From a checkpoint of a small transformer trained on Wikipedia.
Size: 14 layers, width 192, 2 heads of 64 (1 for keys and values), vocabulary 1424, 5.46M parameters.
Training: 199M tokens, 3042 steps.
Each number is 128 + 24 x the weight over its row's rms, rounded and kept within 0 to 255. Layers, rows and columns count from 0. Numbers have three digits each. The size before them is the row's rms in percent of the matrix's.

# layer 11 attention output (transposed), 128x192, rms 0.155, rows 52-63,115-127, columns 96-191
101:139135131113134116103135147126130157113099128165153104136109111114154129159134087109121107166137162112137130184120123165102112119112094124117123093143131126094100105168106127174131112152150122166127143143148132128122140111126124140125137129124097126130107141147139148147153114091136089141
107:173137101149128173136133171141153147169138147146140121142125103115109123140066132156143133154159132129085162097083125162105109139078146134146150094141104103157091087092150105133169121119132112132114130153146135125142118146135111117138140106135137128099104213153156159113111082166105125137
106:174114100109182163120100094179121145132196134144133122145145148129130093158129127116095132153156161116108153126156140139115098100113124150066152120101140083102132112118148107138129108125133154144124123140148116129183126128168097112136155127160109138106148146146121162133150138118084132076
103:158179124093132141127155121130128127129102168162140147105063138118114163087116150120119159138112117127129146128149112107123126109147112113124130165114081130146138082123130128123128139131124141138101114100162165160193159147096159128100101141119160114180105161150109118138091106037096115120
104:098136103150155126168121134116101140131162128119087163105175094144130139149093139160087161165161136110118117132134151150164150103089095105125151103121081128145120117082187087096116094132151115121126099138152119136142113145174110135114118108110136126122160144163113164084127089148143140115
093:065140154145150125141118146125116115138147130094137139128096114121111138110128132065104139144142123129080159148100131121092116132125162120113123128121111101117153088101161098136150167116122150153147156121117110141149116099103147154127117130135124180101159170087085124168121110128154132116
103:178128120093148060098138107101135075145120149152116139152126180127126119110125135136094137123116122114090147134107141130176100159103124111073096072121113174104163149124192085108116116151082121106127127134146114153147102129086107102127105131160122092123141121133150158107149164146138159152
108:125102158131124122132136155104140129118124120102147162140174157169125149112170117102094174154106172164124148155121161145171085097108161128150094127112152143161145112112169105100145122101107117122140141124133120166137109109073159070136106147103137129126126121103107076118111124153157113106
095:126130102103126129137143127147162111109143156121123106088146126126099152146116156142132132124133148120095139158156147142133110193164140112172127105108136126102108086114104114075164119128113125102098131135083169130152153157135127129099142150146131141088162139100114119122143123125096111078
096:149127128149140162110127130106146117101150131111155117196172146124142144138114091144156152114125149091110146125132130135114121067120153145147095094090135120130095154152130113156102139117135159116098106159099155153166127132119142100097129146160100111118116111147117134124130119118094131145
103:128149156129147103121142151123093123138123170119161133115126150099169173158142135113120121137103150130139140157130157120131106127138107158102128152199153150149135137120088106141119146124094151101123141144128138179138110122106120158108110145125075108132106090099147120118139119128157145146
101:154171146158111146156135130133127122124144146169125130115141128165106128146099145156085093131166147132130146131130125164166141091149078104100112132137135125128107153110064145159141120130104116173103125125134180149110110137135145134153127131102148149100139144140158106169105132108118134154
096:166183152155134144088140161136110145115159090151125126132144109116134152145123132102127127122157091160105132105135127146125190188113117069108128147147147138107101127137139103190135156071100135111092130139137135153125141156158126157117123128114144169130130131175166116112146094125122152110
095:128153115095115092141148107143138167098157123094099141153153164110085185140115127136162122112115112121107084127127085136118111134164156090097111091106114185148121119122111130141077139157127163120124106120109142106057055117140125142130079104134109159127160111088128126119137113144176138102
100:126136136092148086120172113140132104167125171143090147147105105089133130132137179109088136140117136140149150130153141130106119134120134132098156137157130161121166146190116141108109102087091111184112128125113118107116118145161128128098147137099139133107105094117109132138128161121141147102
093:132155141084079099193131124105085118124102104144161129136106108138114143150137103121112154133107148128137132096123129116132182079154106162140157132150113146120121079122104128113142150131111124104129080141140106179063118142079119105133124138102128133157127135142131130130133127141154150134
097:101099150152098134132096161079126142118108097112122081162189160124150117175131154096140086161127119128135159128131145172155133134115123184135128113136163132119086139165152125128130116129093110099163114170072141138154108118124135123142123176123110127119139139134125141132109144129134165138
097:127154139135077146122110084112103132158084155132132077113133116120151098141158122073186100105139141095138116130104132089069093141100153136137093125133111155169124117180142154131127188144135124144110117135127144144124128127098139102161105139155124098137105126098124111153119112118131129129
108:141083109138177123095184149104134132140150106174157162139138209183139130138124153141133142130103118136143077113140100122125138117140081120152111121133102143160098139126118091117168156142108101111098099100144153116143115159175091117146129140167123148146138150146151118104116115109143099113
095:099134082144127128166117151160128178122096140138157144113121097065090130139079130106138148117113140119115100148149136090147125134192179156104126165138150120120133136102055137158158165143122115134131111157131096127106201136161134136132124125121112127123103099131148138130121126165129111091
095:136154131090141117110109132146111116099110140154151111132110151131122133132139149122151059128132105100154121099158130129110123130192128090140120113116126085133118122116132161149143078133157100142123128094131103095092125142132141109097139158113121141115104121123142103151159108128149148157
103:165150149129117110089130122136153092137140150145115101101134168115147091154140133136118125126140130126115136149082116072135117091104117115118153127111167060095168158139106128165083140148133111129149165157162121161049102152088102133140111096140107138138135113133115162134142113172128127114
106:105109142173139104146125083135106135145115145122105128118120120142131136142126156103102122133110148140109128150137088075145118129139124142105158167087131119099147125092141152110163135123142154180138134128120158123059115103137121110152151130133133159120154159073122129182123133105134132122
084:117156111110152136141183118119101140179177107093125105150106148118140150127116136120141128140162098122138161147089135127098173097063145124090102131118110129113111189151144132170113102120161108151168094110153110127158126139136153135121107158146123151124158125102176118137102174154095146106
094:116113128091150128147111141149090149144154135080092120122135142132141101122151153111131151105119118105136084174111102170113151088106170103088148123099152102098149101136148131145138146124137135131178106112149106108156120129173138128127126103144127122153158136110091126116102103108160099121
# layer 11 attention value, 64x192, rms 0.174, rows 52-63, columns 96-191
104:163089100117124131121114127144108130138160149179162158089098122137123130152097117125132154142102149151146112161129123116105129133155115123133125152164132132156114173092093126108136132114143093142099146141172135152137158122120134133112137147125085127125137165137134147077093118112157172170
103:142156101161131114123121097193099094119121115158080113131134143060149112193109138117108135127112154091112097164110095112122121120081142156142114139123096120141096123169121111145127083116167145127136137152109136080143123133097126173138112130137116108130120162156128150130095092124109144099
098:156111126121157138123109099165131161111165100153122130155178114126112120173136102112086135163127117116125134117132168137113124103133098140140131060100127117096103142115104117099143122095152169115151121124163097141142103117128108121131166145141160128114131093135122145125093140107124126121
100:104154127078146131149142145156112113111091133142065185132125172150158143137150123195121124159109163156149153100100140152142144140132137137147171149131107154119148142123126098130136106097098176125111163151119123120133132138129123135089148107140121119113103158118162134130114153097086139150
100:119115150138083139133086126146149125134117111133104112133121074083116138115110128167141135160125093076123092126134156166113082148046124148145166163123129119104121143146130100144111168116163131118141087129139129117108120174127138158142154133109121086122156098109080156089119132102144087100
102:136139142092137143140116169146141096084094089136120097140114123109117137092113113151113143095138097128099103145136129152107142105105112148130130104105114147187179103175132135159152163157118092106086131121153123107137158103124137121127165114130109149140125206095137126120158162107163090166
100:121139137136143102108124143169144145075138147093096153165200096101149126138163123121098124116143134151123122139150131138145118130149124147087144143108134132110112099134126156095158129143139115103125165158149170132189124146122149109125103135139145138103138095118125138115176118138104128114
104:121168117131105103111096133143120090153094129065115165164093112148157134157138123099155168089131072126124138112081163118162145137137151097107105095104111140105138124126150147081115118132117133108121092120156140158102110143132116090088133135118123146109099105123093135129133126142157105139
098:093127144134148166163143067117134130133132136120140127147124167137120136105128105134167115086134099118109157168163135127077143124093098113084131105123192127147069111180164123103158125098099130144138154144146145091153162136128096099132134099129128117094128115099098140094128069116099117111
100:121057165156105137146127127129101129104135146127098091145135089110143142121163133121117150137127152116151123097134123091141088074147156126125125136154103123114103143107103105122135133139164132121096122136176155142145180094157087131127152133106124155116140173089150133145140162108116105115
091:148105158089094120103140136134119130101105158112150118150138115137129107154099147118120131139129124105147183179104152173129079141174150186129123111141140122117152168135129126110134150134105124115134162142137139142136125121101123120113149120080151157155104146086141122091121137109134135151
100:115128144135155108155089124096093152122131115149140064050111112116153127076150160149136117133112174086115136124115103142122125114132119080113102129140144152100124151149114121124111143097153143153132132134117191137165137104154121113109105113128144141123103146141126124109089180162129130120
# layer 11 MLP gate, 512x192, rms 0.133, rows 0-35, columns 96-191
100:143138107137128156120155099131105155126112094117160131134110160112150155159106100143171096107129133107124107103104139105174142132128111102113109073133127113124164165167127127132142152127163143092162144101139070102137158162131109166164129099137155088132153096085113132104137152077115118192
104:140149124151133130158184158115154154160152126116119138099101134166105117169092160127114132135116115162102116092120111156130107113145138115087148167166100151111127115143093144123137119118117139073170164138124138113074142127147107132115090112152159103146123119149136160153123167162106115116
102:181146119079174122117110138096128125114071142118142138156127110100107094124134107155129095117144139125125110140115095161178085141089105120110095113169136128154112117163091133118069134166087147142153078132118140161134114116099116115134109101131122093094107146125075127127112115130120120130
097:104129143156133136103140125145161203143136171123135152105139169136162102169144108113113148157125132137168084106126093125080125158112146137146103120156148123131165133118142104168097147140085110134143128134110166131113132118097115129115135184138096150159137090120138092114102153137092111156
099:101182119159087164106098101114143119163095126142125176128116124178101139125111124119165123152136107136146122131113113137164141140096114136137129132105095096103121119118116123143141158205108150166137116132107114130101155119132184155145117097118096064153137139093133115127088162094101149160
105:167166100140117104121166089097134102136131138111082153130082080133114122104130126106156094138112091112102138139147123123167107130141098149061090123180133115098115121107134147101131116111151151127091132132161143127120115079095135176140139163178140082098106092115133126082131175147084125122
096:113119104127138132150136148070152109115129105095167124149091123137104170107125102122148139147112107140136132136112139148143141089148115086116172139131132150150138118102069130112108176110126144146174117126129113114092116122136147142130114148154141111122159086111151115151175134139110138114
096:085123118100126151149125188116135141156151154092149106131142146111144157086096125144121065098113131134136105168127156135105158131113152125108139155141130148148108143129111153156129143112175157135165052126132095109122101172099103105104080124144135140164146116160159134141112104130118110105
098:118120152171124090154098143119139183090120151115108109109096120057126125165144152122113101094144156106117087106110117133097127082108125112124104095117109132119142109090154139170097151100149103110162143089104143154094165172124068111149111125109131141089141146144120104116139070153128152134
103:123094146098159145114123115132123111158143078101138145119124132136138088141105149131150147133124110123143150099143074121137134114131104117093130142135130110142083133152113132093098179138121132100132111155129160099156109105098092104146132138117107127127144119148142132118108152138131115121
104:114158122165115171097109124119127141097129182192171172120103117150136118134154092124121125120138114118137110105138163132094126098146113112096150123109089122095125089138151118120165164175131123159117142153127150108102133128120118113102127150111127074126168123127138145163135137125156152115
097:121117089152158115101107098149144142155108121120107076153151119133111158130146084085112128135121165154107095148110136086117165106145113126125127151123133113158091113122116131168121164112141123095143114160180165144150127094107166146175171124116125127117122140081126176140111154095127137123
101:098141124139085119146082174126116107140096111101154100120150115120143155119114092100125087124148143086125166119124180126157095122151120104111131130151090154125161110089146149067136131073174115149120152099151104076183128141158120128140087116106091119139142114148109156115156129136137121100
097:152108111138138111130134160125124110159120151125137163122097117106149078165118079114117101111097113078130101115109155085133146166106129127119139166145122149105142155136118135135114101147139120139137165123144088082115102120068113142135118154160121157107158117098113202170116143138124159122
105:142115129120145147070142136137155158187145092097169123143141147138142090116128084141121172128127111091105143139110127148129114130114148081091112108126115105157117123135125131157127125167116148154128134116107150126135127089137093172108137138101112161135108137154111127117097112101119108091
099:132135135112142131145147112130117130151154141112145145137144121121114131134142122083094110136149177098135133099091142108154115137176121127128115120125147134104163158137136119144145130144146134098126127115111094116128111122098148121088137112088110084112116106082113161100074149107135110138
104:093117123145129151168136110121140139119143144150146116114138181117125166142106141146163119149137142111149139152120124134127112141076153137150104112162106144176145167107125154112091129130102115132159118121139144091124097159181113102096104127123119114110146140153134130139122132109116084092
099:146147147100111137207158123144151091145148139083127144119104094095111121160096089119115095114108119146133157120131116166139105167148125101137155190122138059137122097170171135121147141129137134102089136138140118117085126126125135137108145117095156128086111102108141135131129154125163055156
098:125150114130125137156109096074109106123090123085131131144157125144078183107136163143153065095137127142136137133119109153132087163134114119125148164093117154085083102101133124135138155166152165133157077115136180140141139155140094106154135108142144111122130115132141140121119090138127111104
104:101102111110139113127119128139126129101146157115092135143136131087151127118100136120154076086116142071161103165105143114159141114121174093141120119203068120135156081087087137120151129113109145150096145080150154135144130112148148098127117170147134137143142191127130154164117108113118124143
098:141125114192104137096200149124168100107149159129121137073122152078097128153115154114142104128130054159101152128104156133149166143136135126114120154136128133116131156135154117156120115144098078121119084105130124158150129116113154114144147152128159155115113189131098141117120131132159127108
097:107170081122132130089148152135107179147145120141161151135143116103126139139114135117131122137117126129140146108132174143131122155101162113154129119090150143109161129141128144149121151135101120108138165127152147115079124118137130108125095134110112110115171157183097103103111187126164133119
092:114141113129115137105152167129160105156143130161139137191099087144146149150146097146140149136089151108110145120137132131121133159104111116167111163139116125146178168149157141097132095103116139103108142079133103120136138167186117135091119140143116118134094113116141146124162121115116116075
099:118160132151140160126151138111138164105162128097105137157147115162115101138135071115120135126109130135181143136115147165155077118167151146154102126117141127129176146145124167104098140104111126104157125161131114120128127123102087159113092101134149127105151131124098189081119095113141156118
098:107122101146104077095132134119104096092134156121160110104156147132159173148106132151123136139132129126130151082153082135123140165149115086146089116113136146090152121111086135085122101189178150128120104151129142161134120129122155152120180078162114132116066114081085154115150123097136161109
098:130127096099114139161156129159089159150101165115142113118102102123162135136147131161106118123123208128149126099131115114139119081099116123117136137092093119113137096105124095142127151158143130133151158122157138101117145093132128125127113143146147173129141130147103182131088107117195112183
086:130108114110095119179137133144115139085112065092129126166147129132093119034124120144137125089117091122144146143143108136144138162109168135146124174097138113160145153138118181100164140121117136183084150157137141088142124128113154088162148137109136112104149131136167153121102131107140134104
104:108144150158132155132161152107120115137137126101208096162109142157139100160100121145110115101131135128149154153130141134169148169156112124119114137141116152128132121159159104153119097152151133078128198145109133142101176158140122102101105105098129156124147131107125131122141171137118096159
089:144154140105128121118151139145118177108145111178126139109125112116134127117066095150166151119128135055157122135128142141120131097123110062134110131131133135113100122123108142138138158126152140099130092132165151127103122125138130128161103081126118096133109123147112079163099111108118132115
098:125089137116118101185121163143158134111162107145159116179115172106130085144119100173167141145120117105132113145153102143134132115100093104130134131103116131152131124136172087141082081096128115129167118115074173106124155099110107145113110125098154113132112152099095085142152162144130116150
101:130114101149107118143111116125104135092113155144105152144091149128100163150119113068146106084150146126128128089109103190121135141119150140154119104119092093154147157142104115143108131174108162159104143136114129095124074084129090167081097135139109144104135169130103192117143114190157121104
096:162127098141089108104135140131187144125160153126123086136122109148130087138113143165124113116116117150142128117106117168150148150083165088119069123096134162077147163161128125134117133175118155169123133094131130098151105117103088147152101141136138135116092114091121140121140198104125156131
095:127121145146092131116148153139181114108163162170147124121128116150134122135156121127097084071075105104084164172098080108137150070138114140117117143150140096103124141127140127121124141128162136107157159112126151108146146123123113101121133118077154151135118155110151139163115112146139134158
101:131188109128107150146149154150146139171149139114095113169120139127137131136115186124104158138137102155110148130141102140152160118135118151105145153140122110145067147151161117195140143108129111064143140129153140104110158162100160141096115136117130205164149096155103122132131148126131168107
106:143164134133112178137176122132144103146159095118139125140135100150125122132097136105123109121122165137167123126146130182168098126080140118146133113109139164136123107091160106137164151126115164102091138123109099092116164117103117173155132119134154094146116097121131109121159156121153152067
098:099147105152161094102099129144140143119110124123100111113127125111104114177121107148114113120097116127118147104110118129150163107143096152159163143116117088088132136145090133142153120122155128089142134169103133131133124122133119120112114121094133131146106099123159140127134122155136141132
# layer 11 MLP up, 512x192, rms 0.139, rows 0-35, columns 96-191
097:123143156159177130094102122134173129103157133141174118111132097152124138127165127172134122071180080151096136126134083133111113145137142156083115160133170148137149129115103083135143175145117150155094093135160191139121135124140137126090124113150147133159119197132144157138107113133117136128
102:167128112099113128158104123117120126096128134140133150112137170147167141141154116106111135179128108137190110104143156176122156073117079158131118121166126134143087125100104109146136105111150112135125143138152134110135122099126136138129122148118051149110135179153142129128104144094132092153
101:129139135089088138146070104123115085102079127079139139148115125125077142136135149172118112129120147126135107184129154116128151166142115162149141102172141158180096116109157119131175116144123093098143107157132121102155112093114124116132124114127085128110138143124103169108108121164145155158
094:097148139137128105145115094126155132108112112149136134118094218145128105144147127181120092135131141091104173162117081142119128167103113120107090093094162129117125121157144100139111104129096123129110100167132134125144121166177124153078112129168125125126127096131119207139143156124121116128
098:155164124119128087109102148115149084113114132095133104111086135174141120104100148056111117106197103127175134148125132124137141145095137122154107155110098127118141128112158148166130145112119148085125103139126143114127092158099147155168143158112095099123079154086105113132168130096086135096
101:141100166134122141108129131128114128176159141102073144174131083135140113111139135144171144165112084106117138187107145135120134159156103148142112155165136184113108169138156081126090109070117150106077138128122139122103110108130132100104141163123126118099107109148153109144107127134137091150
098:106132134104123104105127141103136142130108082175152142145154147152109127172140136144129142137148154107159089123073175125139133145155120099154087167095096162132130147092083164112105103103144172101152174122119119155132078112125157153134092134146122095090113113168096135098134151176119105157
098:145135115104153098158082103118152121106144156186110124143117144126144114100093115102113125112139140168142129128106125118113105138170141146096186132148134141139108153094103163088096182147180154142114112176125142102113123135155115121153139106128134131160142105125121103183154129104120127096
109:100131126150126125136100116125123130087075121108128171148120104135096124129099150105134135140094154133125125126068123114137096098085162093083084135117128172167144113157134129159101131136137128091165117131150168130134125177115129102117137110155139083086121150164092130130099115106110111133
103:130112183132097186145185113122124133122148137085093122125119133134146111123106142147177177176150102134101098114140137110140156129163089138111124157104129097140131129149157125100167112141151134113137103108112114127174134158151084120086140122150153119126115109154166180110117108127082123112
100:165094097093129095076114144160128109118163138109100074148130137132098147151134136144096145142137109141129159094136120117114119119125120066183128140113108134121134129168093130181083139115100154132124171116145125109135140112119104141165124091104160150095124141149110164149130114101134133111
089:105166124119127120100177147117157129155109120136122119121104114152154132126152098151145140135096123125145151137105158089142132097152107128121149126101075101128125129120092135168126145174070119162075071131153144105133134158150106103155145129117147140059104122117142124137143176136141113083
098:138107080138106143112133111138182136114128142141142139113130144144179100112118096134161128101134110076134123109139131135141088147073151063135150122098113147121136099139160147158138146102131178108121113088127136125104108134128075081148111089140114097113105134128127163120119141117096151148
096:142143151127134110154122124137119156120075136146130121135181176130171118133150179105125158128124089112111113155117112124125133132129115122121102102135138139123114124138102094113135120115109108176133148121130108132121164140135110133184175124173144139113147119124095149138136121101123128127
107:140138143135162154150165143103159167165118127122155090115167115161125141106118139113105112100154109146105119138161123137159190117146110137153133135145106075139143106100140116122123138100146107139123136125175126164108089114096146153129115139135145125149137114160144122155102145133119158149
098:125130141114124100122165139146092112159117125168105129175119110127187075181187176079142146107120173111130115112125121130105140114121113107116129119116119132151144140146142114148119124119115169171143077095114146139113088151132144091125131127119129125115154158148155127122086127148192155144
104:131171114146132098121139124105114081154123130110118101146133102124115106086134151138128134130117171124104132145116092119130120125146166142097130114125119157130119123143130114126124124115170130186128131120088152117150133137072132162124106122114125139091135141094134124106099090187138137109
102:130148065126140132136150151134126047134135129105133125151118108149162150123099110147137110147094123116109127178088151127150128136130120109096106175121121100122119126115095139144125093131159117110164090109125118173159136063114119139149130108143125147116113139127130101094141141123111115125
104:121132157163125103095100137164144148118104117132118112149119114108131121116161097126121122134137146172127099101105130080161120123120120178158122116137134147070157106127151201128121141150107117116082113132158133116135138115080107134163135138154117125176097118139091100138130104149137129132
096:144108098149103090128117099115139153137117124157126148111144089110187116137098113110141145134150136155106130140126154111157143157106124135187116146106160121130088134146110121122143114113155133112156128143104147114084118156151145094108159149122074108126081116132151137128158139098119121099
100:158111136159099134107152158132114118157107139158134155089126129096161123089114120114135141137103131145113092125126139117107124174116113122124136130114090117100153117145154102159120146105118101134088118094163106135079147116122129147091115156129149125120136106135160100164111088110142149115
102:148150127098115156119112169115148124109138146130094144152144123122176160126116156168148142151130128140146196111155122131196147165158116168126103159112150147143115141168131122105115137127088119146145097138113122142127088169115141155107092121142143144137133100107135086073107147133134100133
098:083128150125131119080118121160110094121122103126120127145095104115163126135177148082128127151109134109133154138162158134140098119124140084113106111133138122128151129124112098153158101129132108158141159068135126162071163124171085106112092145125169115141109108159152165069148114135151139117
093:122140111147109135185099147141118139093131130172130148164140167112111130117103112132167121161127125111148119102103084116136151113131122137097125085123125186174119123076177138144129137166117165129126113121109123123132132147132118150128121140108140091096158143117078140143109130167126129137
098:104126123137095096102121113130099145140131156137170139114124168141113159164127137098128082143141176137107118152117110148121126134108141144114141126107158150165096106089099135139126132144148132132112113074174145106166151078149123127174156088133062106150088175138098106167134104133134135122
098:136134101134129169148130116156117189136127131136117145153111094165152148151091077158132129119122154175082128091131153131163131158107144126175117096129142144163139126138095121135146140136153135134119083151103154116154138107139165116148132144109084133115130161119095173112106136130159118127
093:142109093112096121114176146087137121158134153141141109139104136133143088158077094095120135130094081133128090107099110143103144115141143126101107155125120138164110132131136136118111122146133121142141102122145153069112138090108166114129103093159126116127127141094123125106138119137165094125
096:144144163125150180136085082091124108149095136161115118090076088115144121129086106098123154116141107125167143150153110116115139155119128093095120152142099122127152140116128136142171146106145099076099115147127137115162078088078137136115135143135156142130122116098141111142133121113109121142
091:090150119099160117135145131118175203148146118113117058145123103141103101148134147106157127118130121135151143182039130109099152125139152119149108148150140112129122120151170128132087142104134093072139178134105142145131141149129126080073128145132132080104127108132104146126145147150159159158
106:174137122170118151109126099139121075142152143121120073107154164121160129153152135096139101131144147137145138139111131106123113112111094097136123112106117104156132109118133118144134123106129152148159147199118122116094137125143108179119101143105097144162052126125103126107144149072136114156
104:131135114113146157119130089172125129110143138152104145111095126102123114116145129127121164113193121100132069111151138115186114145108103107103118101151173157156117111153129102126147150175142132082139113156135123126123113140121088128126104121168106113104115199138119177136121099146111150150
091:098134117149122108148124111123099134129138143136111175117166159150071134148152141122123123179111122134111105131114138109155140127111085159142156143102099147136111177097103093088149152112072112120157140147129106099132128120135146141138127146119159085149119119125104165136155107134140086112
105:142102144116109146068120125117134142134088112118146117120126140101120159127179148133087114116127146099124166163163151123183110096137109137130170120145146132144158155121093151079130117084143152097138160121090132079137100151145147100133165132114120119117143142144119145117125154181122140144
090:142189141122127099110175139171120125109133142146123152136076125129110148108120111085100156141164082158102156113114103146141103169096123099109124126172136106103153131135129122141117097108126147136133115144080097112145154106159137131124147134160131099096149109160167153147069180121138151069
107:124136074113151130108095101138109144128153152095107137078132121143151118130099134118114169114161103098121124180152130115134136122132113123168115178128122107156159121141102128092129142085141122176143117132138108159157112127131139119103119131128120134173178144151093112129133142130094106099
101:159162166096149140157125121117179149117149146125174119063108133127128134176105076110130138155121117161123105127117158163120100136132120128146107117156159099132096130137129136137122142149132142150175110096100142143114145124099132133143128091132148150082157122124170129169092108085141124120
# layer 11 MLP down (transposed), 512x192, rms 0.132, rows 0-35, columns 96-191
099:077116103141125111094133125140119144086170168134141134129128153139146098141132081109103107134120118150120134130111135110107129126146148144122108155105166102139154176152157104114109169149145145079134152168112109129136134084125159149157138103159133127160157165169167133098124114144121121176
093:121161132133137132160155121128152127119122125114146077123136079098133083123140140171144123104116151106148140186118155128167120102144136102122092121148129102117151125159104184159105170125166113181095143150117127157124123145081145151144134117133127123109087134125114148130155127148144114101
100:143133143072112146079146114170109124131124123113145099094155133134132174141138125101139109124066116124104107140148127095102134128149130191140118130138104153107101126117116135113154096143173163073124132135159101107131178121172095153169102113160121138160100129169133113152134144148172133118
097:099136139147165136118133082110124123112122130169161127126110120149158143115114107131092125151145144130132101139133161135127148134153111150122145103118157150132085154102134097109174134116100112155157174129050079148135146149119142108150114146102120154128130122143121121094120155103143142085
096:158133134087131117160110173110119121093147090092151100107107117146172108114144144080158135101140093109170142155144130088158141115092168170127128131109133142127144132098112108116150123068101087111164143158137093088131174131147102156125155140156098130154155123148118146078122150139164128121
100:112102132132159138111130145143110135090140117140066144168145156096122123088153123102105112144122114150120123131133114138133127139180146110164135081111141137114117107139147149110107098112128149124116103109170144128104117127153153155154112130164147161163135164129139140125144163156130145120
099:101135136134125117098154114132137168141101114137121154164170139089122103122112125175114117123117194123108137125101152097133149116151133125139129128157117154134123117096168127139110143146158129111144115103150190144124100174112137086163166126111141191139154099149138114125136118125128122082
096:178114112139111126106126120128154099175155156128126100115128113100164165157077089147116140116142106151088133147113123152140170116115104156150119129141108128101109112096123125144078120151095128099129123173108102112144131168139083103114132142103128130177162120121104125132112126116167123073
103:082130080165075155088112165114115149089115148156112151135106106110134154118092099128101171132122106130147142104125110125080145212095125117126168156127148136111126133164162151112155132181112129164094153115144104131107153123128130087116155155099139153156139153102118120151160146120154157106
106:112141147139133129135093158124150133102151111080089143148148112127170160103154092122131116120115098152129152172150124135121151099171150139126097115080143141140172114088097110093092111127128125112131160163125119159151152095116137172131128122165117106086129146149119101127112145149096109159
099:108151123132071109108155120128163131095132124141155102171097088128115137126157133109147161119136135096157120137127106130131113149131167160109105141115131124151091108119121128106099144104107127125128091113162091105139128140133106173171137084127135160091101111092156125099109146145142148111
103:115112093135196106147147127109123123136114129098148128127121115137103094135117144116135107120158137135133151135119113088144154158133126123123134148129128137141157167102145148108092120090155107161081144150144104139118077188091121141163142128093139102114140113121106155101161149126108143116
103:104168180114135134121133115202121109129146116107119126142144139078129112131105111078136119122127145089123170099168160101169155153135148124113140126108128091099146151156133125136093146098138133148104115091158144130097155161116113131164117144107083126191111118091145148102124130130121122176
095:110137090127147150131131127106138170134145110119094111151119120118080132154160121146127165108140167159148101140158163135146129117147116109143112141109115151142108123124125164129163131137110166118108142118137118148078145120133174111106125133115125111053140146132149092122115101190077099103
104:108115157119140150075086165084125162133156181092087138125141147128133122159122093117150134131149118139105130100130129097139120115103152130162119170132102129100087130094131128121127088111132096116130124138115096180131109130116097164124139115109131140124148154121085141103119091145121139138
102:160106118165147106130124105114139149111155157119104118148133108129153134085129093140124135118127129101078152173145149119102146100118176130164094118106117129116095082134094133133112136109135162103143128106125112158170128151114137139137114111110164149168100184146110111173138124147142176134
102:141125134124137097151148163111154115085129132128118131111125126145132112095106096123114139142130147101139151174096141127156115095101096146149126135172145155143114109132142066118166121147095093162127134150125152123118117127115134138176170132130114127166124127137135116187174176143137109130
097:117108147147116125123118125109106165107142148152130136119137113103088095157153110129136155131141114119151101112130112158140087145142103162114101148111116124077063136148165086124118086106111064148082166079138130127112128102141150139131112173139126132076145124184185123174149127122132140124
105:115092101124159147142080117086108132112121118106179151155159135162136156157131107119134119145136140144099159110132094155110105141155098111155116169122131128123129110159117149083103143126133113115157123128143118131160150131133089136172117132156124149113125152106167131134148150142095127159
115:124128150142068123117110126168133116145127120149117157132124164135158131181130147169096131136128148132146110147107131139146123141172122137110121112138135153150113129148092160125122169149140134130171081146079141119119179113128154128133122176138102143136112118107119126154149104097142122122
103:118144150153117134174094193115142090157125144102132131100164144132128117173150112118120114160137118144119091165094118082131127120140083090153136133118113128176096100170133183137152162149148140151130106146167123121140141093134110127113100113148103130157163126104098125110140114149160145097
102:132152141097112133090090128174165173124091105139155120153132142110092078077107149116103141126136142118107128170137150125134120135116166129138156094094148147106128104123135115160126136103094138104146148074127145086128156114182069149126154132102153105129139171102126102135123128149149139114
096:116116158116155144100117109113136136060156144093111127158120120135101092113097144119127138105167135148118091115125098117124124116099111124138146124124137113109094135123130158191128113160120088140176136169098169110145154119132177118146123092183131150126141128129100128165109127133138145094
099:105121128131125160136110167120122158097176111098155137132129139110150150150117105094162140114101153139143121152159116143141095083141096109126150166170125131154146144154137137149107169145102123119038124174103147124152117148131111069160151122129157117109163101135148123167104137136163112175
093:148119169157130160143156137149146154115083089135107109151110125116155085116120111116174141127117094183146148131106108121117093107165104131102136148130115160104130149160150134150145155080085105111106119165130095116123119154142134104086057121086198115108163121106156168125161140133096132097
101:117098128103094087109119157119145120093145182161136126132106089130098135116121145134139162129159092140172150092035078107112123134126138150131115088119119155113123126127148139130118138119157155090103152137166126112154083123082115091123119149125134127131179141157118108138143138145126121127
090:122093159140147124144131139165143111110126113147108113146162140143144110090126153162101157135138144171133133131151118149109115123161103106143147103124162142093119116118131156114175114144117125129168137156142118132156174102121164157088150214071140113157149113108141101138107130102113146121
099:141140154110116117146074134148165177101132103117178135081092144147129149173093111136120127146120181134116173113085140113094146176133113118101098133180127130114144080147145135183131124145118116106135109130106102122111132163095112144131142130114163129166179149182106110158143097095093115118
093:101131113140110136137128143121153116081155137119093164097072177167111140106103140128147135112126072109104131104141107122120105138109127078148123146111084076166087140130125176106152122125115146111142081147160147134135066166103139114156098136127141158091128150135092103104127093106146087107
098:132120111152139097146142121129143155066173116140142153136139155141125149107119158150162142138119134115171145127155117172145132100125123136113128124094138118134128139114115104102095117100128083130147132112151131098118119124133173143133122116102138133165137139156123086144102077070130127119
104:093123125121160119147123133182078117177127107133135097144127145134132123134138120148102079098146127128122098111113093116095125103124081163132115130132127092140112098099116111124131155166146127136109121128102117066129157081124132143106164153135106110128132149128153117100114179095123131127
096:113161127133156108142132141144135127139155121097176115161142141147153130158170109119133143108129122128087158131113152108101155134137110128149132126117130132150069130128097123138097178133111150115118115165084164097122167131101105098083129180153100134099159082110131095139155106129128082115
096:147110080143105096144109088155087125126099109082115122153097108136137111098093155114126130134100118152131066131087127092138064141153133125155122111170095089144098126145139122139135120082096160172138151107101108161106101123135107163099081134155149133130127097108135092165136081107136117090
097:084120095159132148098114094078143122129129161144123143163151142110124124160132153072141115130101108159096139131125090176137140111133132124117133111120122144149100156119116159130130113180106142138124123106120131142122106156158091122158108159105108134169126146112153183140157112114141112105
086:130120130124160125090117110126147139180161153110125183126121095095065096137122155102133118132133143176120130138118144122145129134124144156107136183145095107167165116102103136099125126151154104099131120127140157111138114133157115137188140095146108114145102121130139107119131118116100133159
098:131143162108152144161116141079127112100150150143139123130105098129099155146117137133099082105185126093130097111123164164152158157122164171141150113133137086112150127121108150097139156141142098092137149154139139150114139109135143107150169143127097127129141150117154116130166096107181157124